Part of a small language model's weights: a variant of Adam for these matrices.
Each number is 128 + 32 x the weight over its row's rms, rounded and kept within 0 to 255. Layers, rows and columns count from 0. Numbers have three digits each. The size before them is the row's rms in percent of the matrix's.

# up: layer 10 MLP up, 512x192, rms 0.0814, rows 179-245, columns 64-127
# down: layer 10 MLP down (transposed), 512x192, rms 0.0767, rows 179-245, columns 64-127
# gate: layer 10 MLP gate, 512x192, rms 0.0815, rows 180-245, columns 64-127
up179 099:116092133071073118100114122210144150098173123100177076190081121032169121152110136111133100148132129134147050108151181105141125121174114149120065082081184125127089169097153119130122189113101090
down179 101:080121122098116139134114139144116175124045147199080074099149145169196130109121064170096160127179134139133134092155105110155115111121181088137141087050082058159151135136131135131140139146097185
gate180 106:086109185201137121095137096170123102131151156175096134169102103107040097158160163111167128128142148134151122092188096135086152097093179058116098176146158215151135124159108149145172131119130121
up180 107:100133133131030137135088121162171127202088120138140136129097149134191127129150128093188140136120080134143084129135143097082129151136137079105067158135065175123112066113131088170085131099153215
down180 105:056113206148124121084118154085121144117100134160203107140144139144083152120156173143153140188148166157111140103144166102102144098144201111156134217124153126094156099157130091118111133110096135
gate181 097:147137150180085116184140112107179147089069112111077187122117095104142114160081154115138193119133152139091128111157198170199161195103135124153142107127109110106143128137156066066151094136083103
up181 100:164124150111088136163146064144147043101112107121125179155159098095161148146123167125088163098116100140114134127103061155130150148100108126118134130129140183111142097157165206162144132092113137
down181 096:093103122136105109173136151130115137078054110105118117160145101086118133174096142101108084097100132151197104193110096195156104134137089152056063118135110129115186103129136062147127189088063118
gate182 101:111121043114109188136124167118104142142144135170095117092093101132109151197075091144233146111080139135154104125110127142201081160115094149139181100212130146055109145123097137144169125173133106
up182 100:125134109083083087119148085139155136096075152093161140129176118159165159138134095131117117139152108099093115113141181192117141113164135147145127073064167186146170136088129100136129114129114110
down182 102:110119143108115149133168073188129131133173195190162155196112190200110120122097140127098110211162101135139182101118148109103118135097158156153162122154107123096088144059152139106129150135134098
gate183 104:105112181177115190110197152133112120162136072127121174159186088137145128156128125160209175152119160176104102117164111054152119092115142071100126202102134094149113103133133090106069151103148085
up183 102:106094092130146211165165233065149123140112141144116131136116088141171124137122130087138187126087086139090173192148148123160117164092143129205134127162197055106121178107151104170150132158141134
down183 104:104112124103089107117084118143174111159148096114096133105112170160119167131154129174159104080158185131123077177106188144148108099127068146118210126131133078095150136140154150119161139131093086
gate184 095:173127147149150162135162116127085121058195125139140142104075144149119071159088150118168132141215160144156116138159121081148048112097126132127136113113081148098146124132122123095135170103096091
up184 098:117136148154128161082085111146079099096175107139135133141121159161140237161132146103109100132112101103107144213111122118130123153157125101082103095121115095166194121130149129106127145149181088
down184 098:125156047090144115111087171150144164113062137154131142151061090135154108157148145109127118198178138083182136126139096138158120106134114107133151141110154095073127117107086145148088106061116152
gate185 103:114126191087146120129122128137166120155094168121056099100176199121119125115099118202192152059136112219100103139147074151122076138138117097143117185115114098127123167139099103110092146113175104
up185 105:085121164114094178148120138165131156116116134114181198151114126121123163120124173161103131102134099142084174111022169087146149071158112155207076121154093138138085113111188162145135138188118075
down185 105:125132072122136130111189153102152128167150092099070198095117176171116101096119141087152084149140094159166111172191091161109114112073147147102140036101154125139144138097142106111105102149132142
gate186 106:070176194151128140147093113146140179112163062077120138099103158164125123112109153121107125179145114126137097201154153166078112193138148116192146118166098215130150114173148179153094094125113180
up186 102:159115151147112097115126067175132187108140086073121127165123124132174125117147127081188136156113085092153147125121127121165134085128205121093118105133097121087163117179133067171055146126181157
down186 101:122123105136096082170100133074085165123100151060100142108126138078121110188088140108130060142103161128095082065127157085112047147120064151095130156153158163126144115116122146076078144135171111
gate187 105:150154190121184125178101127082048075125101207151124046096120138093134180100128135126112122091140231103077188136109116100122109098155120155173138123146177123071128143161121163123124169131113096
up187 106:060130136151129125124140129116161194204183138174195163138184163175104140188071121138149105134153085148160125118101133109136156123132120112179169114127083081167062123105101099123117104177157155
down187 103:142104174115079106166112105112169122145133127138144091147131183119179150063109139096098124101148117088079119107119184128129137116154107138076095198105135151100112129161114129157091146125133119
gate188 101:170116162147136174079044119091109128109138101085155094125134154153107101177138108127076099186152122083150175004109106169110152148122054140078150153175171113153203153135139121103146123171134184
up188 099:158090141155191141106110145102119146137134123131146147116102111103131160130131154117148184144096154086127154109090165148163175121086102145132199121149152131151115083129121112102101104127089190
down188 101:116133137049109091172116075094093169162164142102114160111142127106140114125100085083135079129132108133143112076129124106148154185220100141084104126128093056129112109133094094138086119112099114
gate189 101:136110146134107161118119110085056163115158084091069136131154139123130173121132122098092121202147080114176161112110147163178070113092145204148094174131148121126121188174158202055187101127139138
up189 101:111188166155161087144199118105204139109196119134152118117146109078129111111152118084165137137145152165132163097153159097098164117135104109134136093103206124150150107122074141101096116120070162
down189 102:165057144063130101112118117225155139116048141180119121103097106154126066160104126115167069162093149135099135150085083137211174108083170124118151180110141143114107097112116089173124140143109107
gate190 103:132098129145071143111159101099183126149107071109137116091064160126155108110110143133123184084084078067114108159146084163159127106076132097194111105115161131103141129076119161148084118122164081
up190 107:161092145112162118156137154112119129137145072165156124098058139160186095152141179097111169113106102140125064095202107128107103121096088089162107092106188064063152190095136074125121119168101118
down190 102:114176047118120176164113121074072177158145105168125121099113119180161094090113161156119106144129119154167135110109134168101098182127100178129125160120127168056147196106129143128108104162118133
gate191 096:178102146151097143160207094186122122175161135140121133136092152151120161159178129070112148111116128144145192170150151073113088106125126156160120059128053157116141154200109111094074141074077114
up191 094:168195119110177114125131128100085104160099117072161146138089129112177168129212161106119159105133132155095146128129128054113139118122134158100109143095125140134118138076141120133179181101157071
down191 099:137121182084117106118151096198102148114107141127164149147177177154126123161133082116131207134151137098175102167134117153124096122103176168144128124129139158122118111108150100146104021153108159
gate192 101:156133107122122109104146101128112062165100130132089117133163099086087187113150102162143146108058074091073082174138150090123158177141156145154107145080181179101129154066215189146114109143158143
up192 097:116149107134135100127120190125146122215120104195135103072150135154166135119093101160096137119142076165128232164111096118119082098128090188098166090139127092170103044189083098152138140128113117
down192 088:080195150134139116068124159088102172126114179158120143063149140072165134138091088138087102110114145143158201081103091077148099132158119156125130164147140159105110097166122142125113142113083148
gate193 099:098106112082056099104178210164186095115184144071166179169094196145084127082146129132127149091115141148124172139189168144104142083119129058032136121098166114100138136137102129097111154177130147
up193 100:128121197060131119168184127149146167113084119095125109120078120181128134058130116181107164097189175109145158114184109120115114091128113110110137141094141091120119097169130154114171148149125098
down193 101:146115185152089109106124136176175087109130105091109148136125166143055100106143178121097123112161132138126120153123169057107150154121085102119126114193139163201089178160053147152077120159123156
gate194 089:122125119141136163089167179136159113175141150131086169148117155131139135122120115114161098150105149150156146152129175211103130139096125157111119095080132104161096129094064105127208178092161102
up194 098:164133123106145124110148170164090102138112106153090100092153145104197147087189105146119105120075101129178138162113128131117129117130116133104130100149169104175142139121071112077126151111161176
down194 092:125193171153184122153142153157145126118195123152088160148068185153091132165102152125132123152144137116149096097097129138143166166117091062113126082102131133167115126123155162181123139114107147
gate195 090:137116129138082055120167160111116135143141132112136074171146070163146121155114091142196071096087142054097165112143096103095112157104169112200136158131144165146085092143135144143166084158101157
up195 088:117081121143136156107123120134085133177116129109135135143137083136161147163195157132121149045146092120123090113163116110124164154134077128174065128119230191208152123173137129185148099183132165
down195 092:068155116160147067137144128153136090084109171063120134163123168088117088158092070158145117066114173148094159154110112088160146103107148155164095119085141064159128119087077126172135149111128065
gate196 104:096141146163152152089138162071067133132111093076112119121137106136159176132248125116143133151138200144138105135175135181080204118137091139121104097130152135085144129113132124096136114114178119
up196 105:166160105089099153151137106157194155133119137142161148133119108153174096134134113175142156113137168137163170105161147082168116128143194126108123182163180116178116142089067182104120189126115125
down196 101:170183117064145137130141109103140143113103093150119140061098127142170093142062057146100129123101133103132155127135117129133139158136173076108117141195136143127072116173121163133116127122130132
gate197 105:094112114137108164129121151120118081158148140110145118118101135135093112077180066139124167114159155105160121168095124119095233118124126099125137206148152104151158180140131088099159196103111095
up197 105:139171109108117197123111112110112157185115096068123196105088141179129111092163117087139119117105105131142168196134125122079097150131051122133122108158106148120050174116128193101062162139117091
down197 107:101106115173149114100123108116158095093141148107122179101180141148099133113137099127109167141139102084074104069152146133101120100142139125153117122185148135126094166104131111102167077082186143
gate198 099:085056180145131103084084142135148096164178148129155134105117077100113138158072082094142108093160060122113134140161127098203147185194116073139113090124118155159145168157162114146086100093099138
up198 098:156153131140153139101143148136165147111100187104135082123118105157138114080080150129132088163163062095098137156159118131170157113127134163125114139111158154123158086136145145171121176136130132
down198 102:159138052131142146159149110115117118134083096175163058138128154164179176127172112151126086154149048146087119126140135115066145150118191144116146183166112104134119095113127165086101085154102131
gate199 101:081113190127124143099171148133139201139102187167126048135094162191117069156144125138132204067129117096092093158086200067091128104167096180147149110114095138117095075154166153124170132080137128
up199 102:135152163111104103108108169155145066099091159095127089134158153179156114175099093127098125197159167156187188130145109136098104118168069059162087206106166107029123057118151122162066105125124106
down199 102:087085186106169152153117095120170131166192119121108132130175127169110134173161180111127120113077126170102147159095063058174146111061097120133136157194141148129152128050180113147184153153072081
gate200 109:096067166111112099120069165136135106171121129130164121135096157104106081169119111145159143128137161158130160096110063140102087156111107131174161148110208147122089116112117150102110129112181134
up200 106:112120141136149126171100066071134128161137082125071105174107167128137049179141086192177132114133178160139160087104151133142144091146143170120114134196113108159121150109111140085102190144139129
down200 102:135129169103107147108130156119166166099132123126105163110104155103146154153126146158137114107131078160087164147123123141117140134146156178109135092108172097179146133141153121165110203097087125
gate201 100:107184192082151114123077105222030126078158165147108099118129089116142166150158129095125116181127094123132163100147102162111114140146151103113130130150099099134103072180177150119139130142091189
up201 102:168149142194166124128117134168170163119178109163212136139075185136153122107126104118090104144152166105112149148129109082195134102092113160089135064084164093084140110121120141104155158132156155
down201 090:072084180108167159172137173129128146102111082087107167068136124118129134169070080155173126189077121102131140110131115123108194154087171168161110155109134100120166100162171104118156111088126152
gate202 104:182147165162134055122123140132057119126110131139159101119153081066083109135119119179106186104149149173093123128115140150209077115166148148174124125141158081147141145160135193148157092109129170
up202 102:138050163104120132116151133118148095165112133117158106142076127096140137103139152138130078157164143065136108138069087111137108108079110110089112140118161069113160134168133144189088157164151093
down202 102:114107157141174128112100128175096139080101162116139140078113092122126175181133120098112106130104150134127091089165148106177061107110160166094139120104142128059159098121160148111199174143041133
gate203 102:144105156098190132138100204172117130102117091151087164075106132073100194141099143158111091154137158158149146075172121149146156125197114058096132108127137153095123102129138153128157090152140132
up203 101:144109128110111119158078081149104187146113116141140158140154129158089130125206103102111111109107109076129085100136078115157121090175130155165105127125112172105090118115103115143143090156123071
down203 105:087166131153145142132147159164073100128136050118117115079119143132153105160130146177131154122159138147088163150073128074099135138121087165168170153130077112183115142115077077150170136170123148
gate204 104:146140118116090134096105179115146088127138135176131072163113078111102167132171168155122126184142117158076137088166092183156129183098099121159092114075171110149129175085125125171180066087064192
up204 107:132150095141117206117137152154108161135185119183091094133109100159087071173150146226114114066102079085127129117104107135111115157153071071078214104110092134149116162127112084193094119167127146
down204 098:142166106143117112149148119164116169156078137079149178107218101141130085166086175065126134127131155155123142049160138135157106141126211095100120056111153119158118068124155126116084160117195125
gate205 101:123130149139108172191122120102112142147100122066127120043105101125088148158079130212155166125105137152159146097094107151149107129161135157120194122150126097078109130112083150092108188121116102
up205 099:190132144124139068122130154153168117163110091127134135164138196171122124115099133122185137182115172101130119073097092150097130094160149115137128129092048149162138105116088141157132120127148112
down205 105:103109075179111116167150112132130133145171117091144073136068147141065159155140090050081151118120160063135127190106154112104105131127147203143075120087128109162109155113156113128113182126091144
gate206 098:092140117111086157117094079127154123123157157159148078071109146138151181151105124144126143143121163122107133106072083130043059111126091141152099178152086145110141146189137113104109131098100163
up206 097:175156068119121154111137121119202114107148129088091178201146173175118136154137108111129091061125144151075113102107107119116122087085135146138143041150098135102135153194110164079187112112166122
down206 099:079138068138118120153133180108137168153122127114109198160110142137110185123142151125095141180125097098169084103152139122159099135132084081185089103126131143078117100105138126164141116111176120
gate207 102:128140192094137179126101145153154149105129121181148119144128165157151136133133088158130147142147157158115071130123124079076122163122186088130134110167060130136100139130114077078136159089139119
up207 103:125130125090129175125140136087068131160103138144148136134047094116096108121108143135114129089094107092098168125151219152156195102104098132083121074129096101183143099123126158111097098127140168
down207 097:143109130096169122119140110120176119153092078116092149118118152161147115129106082121149067104181119182186110108167126108162107099124059119118140121143123158141104088129120193106102139140105131
gate208 105:125132137170097101114137158119187121132113126070139138096139108183130118096087141175166174131131189097168138132144143088157155117186123124167128135150124143151054127143071143153124119121171149
up208 106:140138126152138087125106157124095159157094114154103120120164053064119103092115090073133125127163094173166134125131097094127188083163185181098131153116171115144079123084101169130112093126115149
down208 110:112132139098107121153163138117068099150092107138118139061089103105119182118077202106110131114101114141131205117137162170085175097125138108158121077136093137129106149164127097110126136128103124
gate209 102:200123136160172139076198142115128116159112143156183079116059115122166142114076165100140135138138117137147125097159151109163089172129125113138151053109129082150150099152152083111180096113117213
up209 101:140093141140143093129136119163106099134129184139130072201121108105153147115120169095165203165122144095176111137105139110123127146119137104139171068153089180142127113162162113140188160174189127
down209 101:208121098141091134135159119083111122063026052068132109127113188102122090109104161157104090127106099089146073146108086131131156089075142144168151151096192208166163107132144147129143171117132153
gate210 101:164138152125145126119048080095149161180121159161143163105048195052153120112141134199145117084100151174102101163170097066101146169120098114124117172113079132100104138070144100124104094116146163
up210 101:087211109133130137104138065109101152085097104173176098198127116101127142168046093131090112187158124132157098152035119092131101118150157114156159112142072069152112137153157129076144122158144111
down210 101:135138124172147137150132178111141124097118066082161120076181139123123175158134144100143146079101114146135101151136061156173108083117115144172060124137083103136149169150117188087141191147135153
gate211 099:093106126100101111133160155174157101073094091124156068124134111151059068137078149128107119209093144110138193137168097154106122129107145171132108143133189133137179097141130131074108164127145078
up211 098:085057154109124126062121144153123159153088159146107082134086105182144135132059145118109083141132112101157103147152150190141148080069146140119079125148175159084219090115154081199142113137120145
down211 100:114091073111194068104152098166132142158113101111185049139153124131127105083087092155145140064115136157135138138147187152082147121108208120080120099132162169156161100095140145144111095175102114
gate212 098:068106141123119169136133160123095136127191164155121096146111130116114152125135118098125122140086116075114076106155060124088140158099108125150101163114167123117059180129139129175091098119121198
up212 098:192099128172115099123133121165110158103105147109096103147152200129163187032143093202152109081156109085149109119182143177194161116143178099099119108167147143140119133114078097136196150061118113
down212 088:156168119058105117075116154138074131118158123089106163173166156214127154120093092132110138140115128195140132140130137103141112041149179126146167128092111166118148108139104117074154149139105119
gate213 098:083120129127076175139109121128099119123131153152095107130130131058143135131087121087099108066129142066070171199140075115076118130086125127151131135109086084139180129166152181163092160160133175
up213 100:145175084108141097110143115113137134122154173101042098145142057189154128122163109094162121207165103106111147154167112147139083112137121132128110182115147063148040121097122159178031118146112174
down213 097:165117133112079117150115067112160127187100143140122159139158126125114053132112078105108204050150110223076139094132157134046137167144185127139100172180125114134124145132145115196086126144114150
gate214 100:153110127128201161103093132139114120201102135160078182090121153127101086128167147133184105126139093070139177171154085139143196043166100113137143150198160111166169124171077172135140174102080112
up214 099:136165070104144155162105096174103113164166152111179077162158163139138105163114108115102161142123137188120157112093089103160160097092072107163129128110140143099122167093090095135161100125131104
down214 100:113067129161129174161170124140048135125134124123171104063130076138152156077128109152122164115124088079084119164112115170151082126185174131116114102155192119139173136181119084146137097134106118
gate215 100:124139078131174122109081114128124082155178102152099185097099110067131089194082103126110132115115168101125144107105112149100114133124113163137173091174104133146152102147157104101110109083119154
up215 101:177097167145163163176111100132113186070139130100123214150080125198207088115084142125152173101101094105117117126111158115131151104144149126147109141060100151138075119145120148159098089139164065
down215 105:119101200103111120023095136179112118181142120113088072109124145161134162072131050101103088140124067135145143123105122122112112112074176104094135133138142102129130154105069120102130117166150145
gate216 100:139188141126118135156084205106177126132127140108121130114149097102127173112167140111123116100107110100109123140178111111124104125160108113103118084134055136098119154115134137140095153097146159
up216 102:136164095133132107076112105120119111103172130107142182163078093081146170158118166090148154168119117111118197119106151143122120069144185151069145157090124194124096112129087095160115151115079141
down216 101:117123069134136116195156181021135125088064179158147144125175129124125117140178152106102127194104123118120090174137132130128083110128128164105112110094141117123173140114118134090079097105106098
gate217 100:151094115140158190121113135144105194141102152109177166112177162092124125170193094052163174189127080136111144141141161127189156130117177104096173080128160100083164162097120156160113164176123138
up217 100:122149141108132142123175156138088187050125118132154093110096094132188136179066103135105165076097153157113143136098101087111124165103094154098127104072150045084123125154078084136049118148177142
down217 102:103042113131086130057139113108161146125094147158046150129103126160105106133125165105079180175076147152133084151143172137078192123104085100043095159117202113150085120059082109131153152131205087
gate218 099:144087145116127179151098165095142149165111113128118091078116111166075128132124119114145148179146204192144102116167070141148131116143115112160151186121153115088174062144163078172148186127098147
up218 102:192166165112144162151061177063078156101116096045141136128066164106170166111132099126125139147125104164141183159111183145081127115091158200154184119143167142149138106135133126060138145101109142
down218 099:136124137102138172111089086129084085120130126133083110099151155153120074121063170155090136113114182156077163172126163162184057143095123132119089157126215121122141106129189093156105193097165113
gate219 102:169191124109119162160124143050123158094125161162111139109126078110124075128094065151102127131061108115167136160109174147088135111119151081073106119163201113093194119096078150181110074164116157
up219 105:153137113160144071111150159206197109096139127106134209092108122123092102100103098142132141130124162142137121153153167165147146081144149165190088141129112095189137132119107125059094104081152116
down219 105:113190131094190154125149163200088103160150131095167138137129148193132110110094125092177135117107185149123194078080093170136177091117141173134137176114148136168110176109125157137172085082126164
gate220 102:097114112153148138099141140090092077161138138133151083167157162142160119109047106161152113129116095120151115147106153106166166130117132159153056076167108135140129105144061135157137057190200094
up220 103:106137108095144133080173149244162121205188181096143128178133148173158146127140065071142076075104084168160119132163120177169130149168181071116111124130111138134129127166111118113097093119168135
down220 103:138134132108166166147130137135088135191167160132101153109136159096142088112114092135126155122164157082101174056151124117107120150117106094112076186135125164131106182137035150089175085169100135
gate221 096:171149087122137103114126150168153173105118143125184169207097113110160073134139110159134111165106135169184071144138119130094167072172100172125145186131124126166148063158124104102133170137105154
up221 097:145131066133152107110159139167174121102072181140119144140149105128157107100119158125135118165141156106171103128122127151158146137164152079106107190184169119140120136105137120090057118133136152
down221 096:153086129135130103089103086106133194113119158093094126175123153150109105091068160151158091135126138167124149124155144120105146138126150134128136125097113104115143149121144170174093135043058160
gate222 103:132101119103090134109151150163101147138105083119096036128127118015197162246117129141101084091109141122153145163097168157108121152124170127121136122186168136139145151140130111131048135122178098
up222 101:144101165147139189120127122101101098082165112164124158162112121122067111088086174113086167070106088191164105111111171085143126126118123120119140087128196185096097149071179176113129162076160125
down222 098:166071109168192149160172163116117117143177128108129149127105174066104162141114117104196145070131094142175148115150152097093107114130123102105117069154109123185104117095082090149125111176190132
gate223 101:146108050111122155081122018106135145159067138109159173113160106099145143135138120107190112110119142099159211165110117147084165153119165075102106113145074120113148100152150123097157096173151135
up223 102:117139118216118121195084179142093118105196102082131108102150147100119125089160116100084181129138131106102080153146096153114154155098145181128168117126195104120090163115131142113095145122097178
down223 097:131123187049155142158184103130091160106100110164118203119100131202155131122099129138169148111148162095094138125121142119164134102144098095131136171111113147059164119102078114123119105154146112
gate224 101:117139083139182167104147139109152133060177116124136054164142170091144150175108109124116178117122107090138158114118111127108093121118163093077121104073140138057117126123159128127159123126150186
up224 106:124174137090152135133108148131086099186163193164170061113101142122099080112092185125121092119099131102128065107141092125074160170137113143137168110101117134175108121073168134177147106095120111
down224 104:125151066122172119196131147115183131109132170126170157148116113175077069137168111110122115084168171149113150118121129080137217128148134150170095168136147156127092117146166150122141100135082139
gate225 097:084135133113101114130145088105121134086150130117138128104105102148174144128042154075145102124096100084124137133152096108073055120134194129067103096079127139110116078185095160093082116098136098
up225 098:094117129124141158083134089151172103125078130124170078104069117071143146188066162136106074144098117167079127107160114063143100164163148123153124088078101149102120080094127160186085173136084069
down225 096:150159127093173096121158141121151170096108080168116123174166096116103245082123126146055091104138134136112098167176133162148140123093114167058131093109107156118163089122128160143170142108098113
gate226 102:090101196087119135142091153119171121174122174135178119090101131120147121124094131119111149183153116101135159149162178202079086110103120151086117092111162128054163109137114151140070146109109112
up226 101:132162163194181115069203158161127126104139157110125195103079151111100107130123117101116178094145177129159133087124138165180078165118164119175137121139125191118076131104117171116081128126095166
down226 094:141103181177151083142199168150070191111101113144091110153125157126133141097143138147136155114127130078117123153143106075126146100073159146117122139124125162156113107022150135122153194169111067
gate227 098:134111096125131155127146096154141184131107096118113176114129189116114148161156088106163164117150178145089089127151139135155167150183106170213086177196090153188123180090144147145140107093100143
up227 098:139157152149107119079165106112139102151169186136124145143150173127087133132062164080169178092133192198138129123125160089122157131093086128136086191098132095129124115102154136176071160110113110
down227 095:119120135095046091135166186109181119150106216117105130083131112089106123166133143221079193196098132082176114143093138111099097126150131118063149132183178152143147171143189145116138116111145166
gate228 091:123105180093152142080114132109113082100161091054138108122121125089101140145141111125173130180145112154127146145117166119185125132165074161153132155137097071094086075120164120100116137144146075
up228 093:144162153207155137148139121128143117139148164116150215156182114154109105121137172137093112128113148131105144111071124146141101153086168106086148081133129106116107137100070177163116145150150145
down228 081:108128132127119104121118096064126124152126159120129099116135186125107142130087137160071102147143113092077182147121138074162115118122162121135127147118154105134061129112115128091124150190063145
gate229 099:116096137081112083082130144178179099148132187095144185157135139108102113108133135115148169123128178130173097149171076145103136127100182056092134142146126155143130121198134166162070145145156133
up229 099:099112106087141100130131126149131145097192179137130163100192163134090131094097104128127086198124136160158113050127100160090106130139140138086201163174089101108086132116140124145103147104133123
down229 098:138123103144084156121117072150172132148076140114155128144144121174116155132078148155113156112130103111122134116114162022174165113121142148160147083113103107162117145140168084200145041125144109
gate230 102:146126085180104100159081121115098136113179167130145113083139113106165122131180128105165185099144114088145104192081106184091164117163059126184143145085112170148126187150118142168142211091136099
up230 100:128092083070129107142108122112142146118106168159084177160138107113134122051108102142139153136168138200120124123164135091133088129128106136079150171133104205107089141144119161168163133103107153
down230 103:130183124102138090121133088145133123216135139151116081118136122110120122134117132126145081171129147141134139170143140142169154189150128165158149116176165175115150115161124074079126147094100108
gate231 104:127163077171111094115095153143106161146154130065126161109133159175135124130143093096164126088134157095158116140148084158197142132094097115117083119076126168166134137108082137037132160122171152
up231 104:155142105103167143097138125127170132142149093194120113114132101074107161098147119142110074146152084177105072166184075142173088152203128110097106166129127135158136087135069119109096115070112149
down231 107:103172110144133139096142097158127091168149160094164115130113072078107120111104147150145111136117141129131114089115141121113100102161132157109108141139161142134172123143133139014181129074110100
gate232 103:140159140131139115120147164127133086126148135081163149165140196130135143112125093228115141123158096137114091124173133181157039147134113103169124119170177155171082137156162167116149099132135114
up232 106:112139119172079098143094101117113129153067057149104184095156142077092157108104097085112177109136129132030167124131106127125072111105130114104112149127128114107063132167119159140110085141176172
down232 105:140136123150156117143142137138193150121143098142091100129116108105152083148168139146156108125090115154157134062116171091165125178145194123126076144155149133119165071176059055132130097161109097
gate233 076:101140098123132136150051133128161157150147096186109107188141168131128162126102164159124133126141109162152127121106091136139129129148096156138152140166171151106178147205079195127159155129149093
up233 083:116120134123142129157122101122110119084064176094130205147080081078120165100146086153108164146082114100096094104090210163122151146143148106116121149141073143143056190077137079138113029146124175
down233 076:094162131140128146112103126171144114120157163096130159109145086124096115117100133105148091147112098107074147136155122166074137127130109130106134143112104141123154133138145118113140083103134116
gate234 096:136117082103152115100134191160101099195085123133161116063116107078137142078108112145126159048151116119142094156188105131116086119142131123166136082075166107064153158125111130081123104113104068
up234 099:080087147150155142109088100126165068110141136170100108109143166119197124097107132113151150058138107099115136080176082140113188143100113083110180137118116178133158132118156093150147133072184135
down234 099:136161086142126063178164128131142147110158105052128153161144122123100122172132171164049118150153164147109080155070139168122101165095071121117162171103092071099095182132146097158123132103137161
gate235 107:086138138105072197152124100179092133100082091150173089149129094091096126118097122147156097135145160103127109116158124124095168112139131084207210070145132163110081120112111104166121137130103164
up235 102:138170108120190129135112125119064114149129101096108123132171114155100110151090140110125135122138117120121143106110099076172111100156120179162090152193135142158155192128118120130130151145116100
down235 100:133125147149115126143107116139128132116087174134112078098076084105152138143163110131079148121140167085119139163166159172094121169164157092160170129155228127122112142077099135118141190107155168
gate236 102:189101145124061050193125123121117115175118159161127114127148072133131133179085146156159123155157101180139132159112150177061161150124144106098151140105133141127192123112158132108104098188114137
up236 104:163098183115169106202176074104093152141163117080112073113092112106167079140111082112160142106173139141087114158098103132107196117126112204143130082106064123119140105094126159108115091159062144
down236 101:190058075170109153066176176176147091182152179098132166115110132149158122166172180159112127174121151151187136132090134162099155152091117141109155168135162171157187117130112139137126173147138114
gate237 100:104140097122158164090131210143126137122097146156083164110167122171145192147174159159139108136133144134167204075147183103192109116114140083174097137153041102123121138136145169165132134177179157
up237 102:154094111148157172166156153125158177120139159115140133117134158179154150125169138140216131181097108107227127166115222132147121140127176121174120111124123196129127066132147166151166120183108146
down237 100:133100164226156107154100105159115120125125070165134112051134094138078078111141129094140178116166071164095132134127126113054165128157152126091117127106186125189151132102128096089168107138183115
gate238 099:109100156110175124123103086112124126147140104186120218146155144117138191150106121122113158077093089152092155150176127108166117142087099106073105092116102139138103095111085105137164087118125134
up238 097:133145123133172108155054099137147145188186138146097205101175124190102159122098097121109130117098122106157124083117138199144191135112145085123150133131138110148109064157119084149134118119118191
down238 089:173129116119151104124127148133116125138117139094145143129120172155154085104169103109193100122085120088156101179169169136068133142145117109154124193146190089121127176107098142112113129089144140
gate239 094:162114094182106159163126081134126102190141138112125109179145153173114097153111119153137113140081095128104066140108154147180106113145070122139096114117101116124089165129115143171092095099180176
up239 085:196104111126073117148130146117171146150200120092118150094092174132178070192122130160184117133129094126182100076145175111188077134102108117178135107101156150097100132155101134147139160136172099
down239 101:225087144124159107129137161097115123133148114100160131112137177152145134176084076151132118157200152132169112113125154145151105131109141145124162073147157078123147118100101121144116182118063100
gate240 093:147176083148157145157186125102121116129113126104118175131123083106111159176119117153125119082058117131134127158120158142230133107109128123136060141128134111117112155134145104148132097105100150
up240 081:178051131133150119166147107154113167144141126062072181162153122105096101120120099143153118109114129107176078174147153138119137159093125108151122168155139164098075172144132106122144118176091085
down240 091:173039135156127136120127129146099107154157109145110138159144107142124058137095175092229107169170104172114098136126136129101130113154113123160151138097135134114100122150154067100146145137072118
gate241 105:114129141113123145120075134130147125157148116179135082165149171183108193174123108128146084117150087116122099182134167115166075097096139147107134161099056135092134188104149128099151169140107076
up241 104:156036136156178148138179106128124200144058145154082128090109061110098155121111170124115119134140140149135159104199156126151126132142126101123157092149183123141131114106164164073087175153128131
down241 105:120098127119118158169109151155189120135140163191130116118105110123126099076179117131112122147113147118078162052130111138126140128199136173134148152182059092179130158217058167110133080096118096
gate242 103:093116103094140136113104131065093126094165131134114129140172188134128179142114165190038144156104127163129074092090072156128142163098125122101132144149097082120105110148171076118157112169093085
up242 106:123167155081183145125147164109106132130110104162152115107092106108165081123157124077129086112158085134118205111110093076103086144157096147111139076161137079162144046095145126163031147156151101
down242 100:172160170094216132073115132082153166101171138110121079115133087113151096140106079165188135140141137177098130092185159126144096164108121111117107134083125102164185050177145162147120128104107162
gate243 087:139135153142162097121147163139130147074143151152177096106118193129128126153123108188057143120124090125198178104172109174100110123139149062150142097143104084151163116150088123147185188073134127
up243 087:166166111135159157131137135072082082075076131140139125057139154090151098168156139132101143186119087146144216150135121111046120143099099082092107136106125093112144131120105129131130142122173143
down243 092:151087121146118115158131145170139126126205166134113099095169171153096167158109164162144141099143115164162114066143159090129140126135160073170119042138146146142078146155166059149155158056083123
gate244 102:154120136197132089200075110098115146100074179132093091105111106124136078110136087147097168106127172144103098161108138155085120093103170095121131170188115172132131097204144142096165091196127179
up244 102:149153160079098099130096113062109088085126188142087163092062060146155189084125091102082115152123138107143184093136166112129179121088142142096139170093149125154123142135122111123104116082126123
down244 098:067128120159176147127065120117102164090122161066114115162155172141148111096121160135159130163103137106125133108081175131095188132132115171111131158158136227103165126077054133160193144216129188
gate245 100:117157118127158039112173099116083143123047060094160117170131118140163121161070125180129102096112160185109109085138129107131147138149067103126139095057078109146090164147082089136103132116158170
up245 102:040173113105103116154106100168138094132106077110086087084154133156125111086129121113120139108087127165130171143130165060124056160077108146142131078122134150102133131164155121151083142111141100
down245 101:138124170184126100146120087142123092179171114086119078126112072111083118137112138101150101199115194099171134095089104078147186168119163109143185201135114102102165099120105122147141166125087164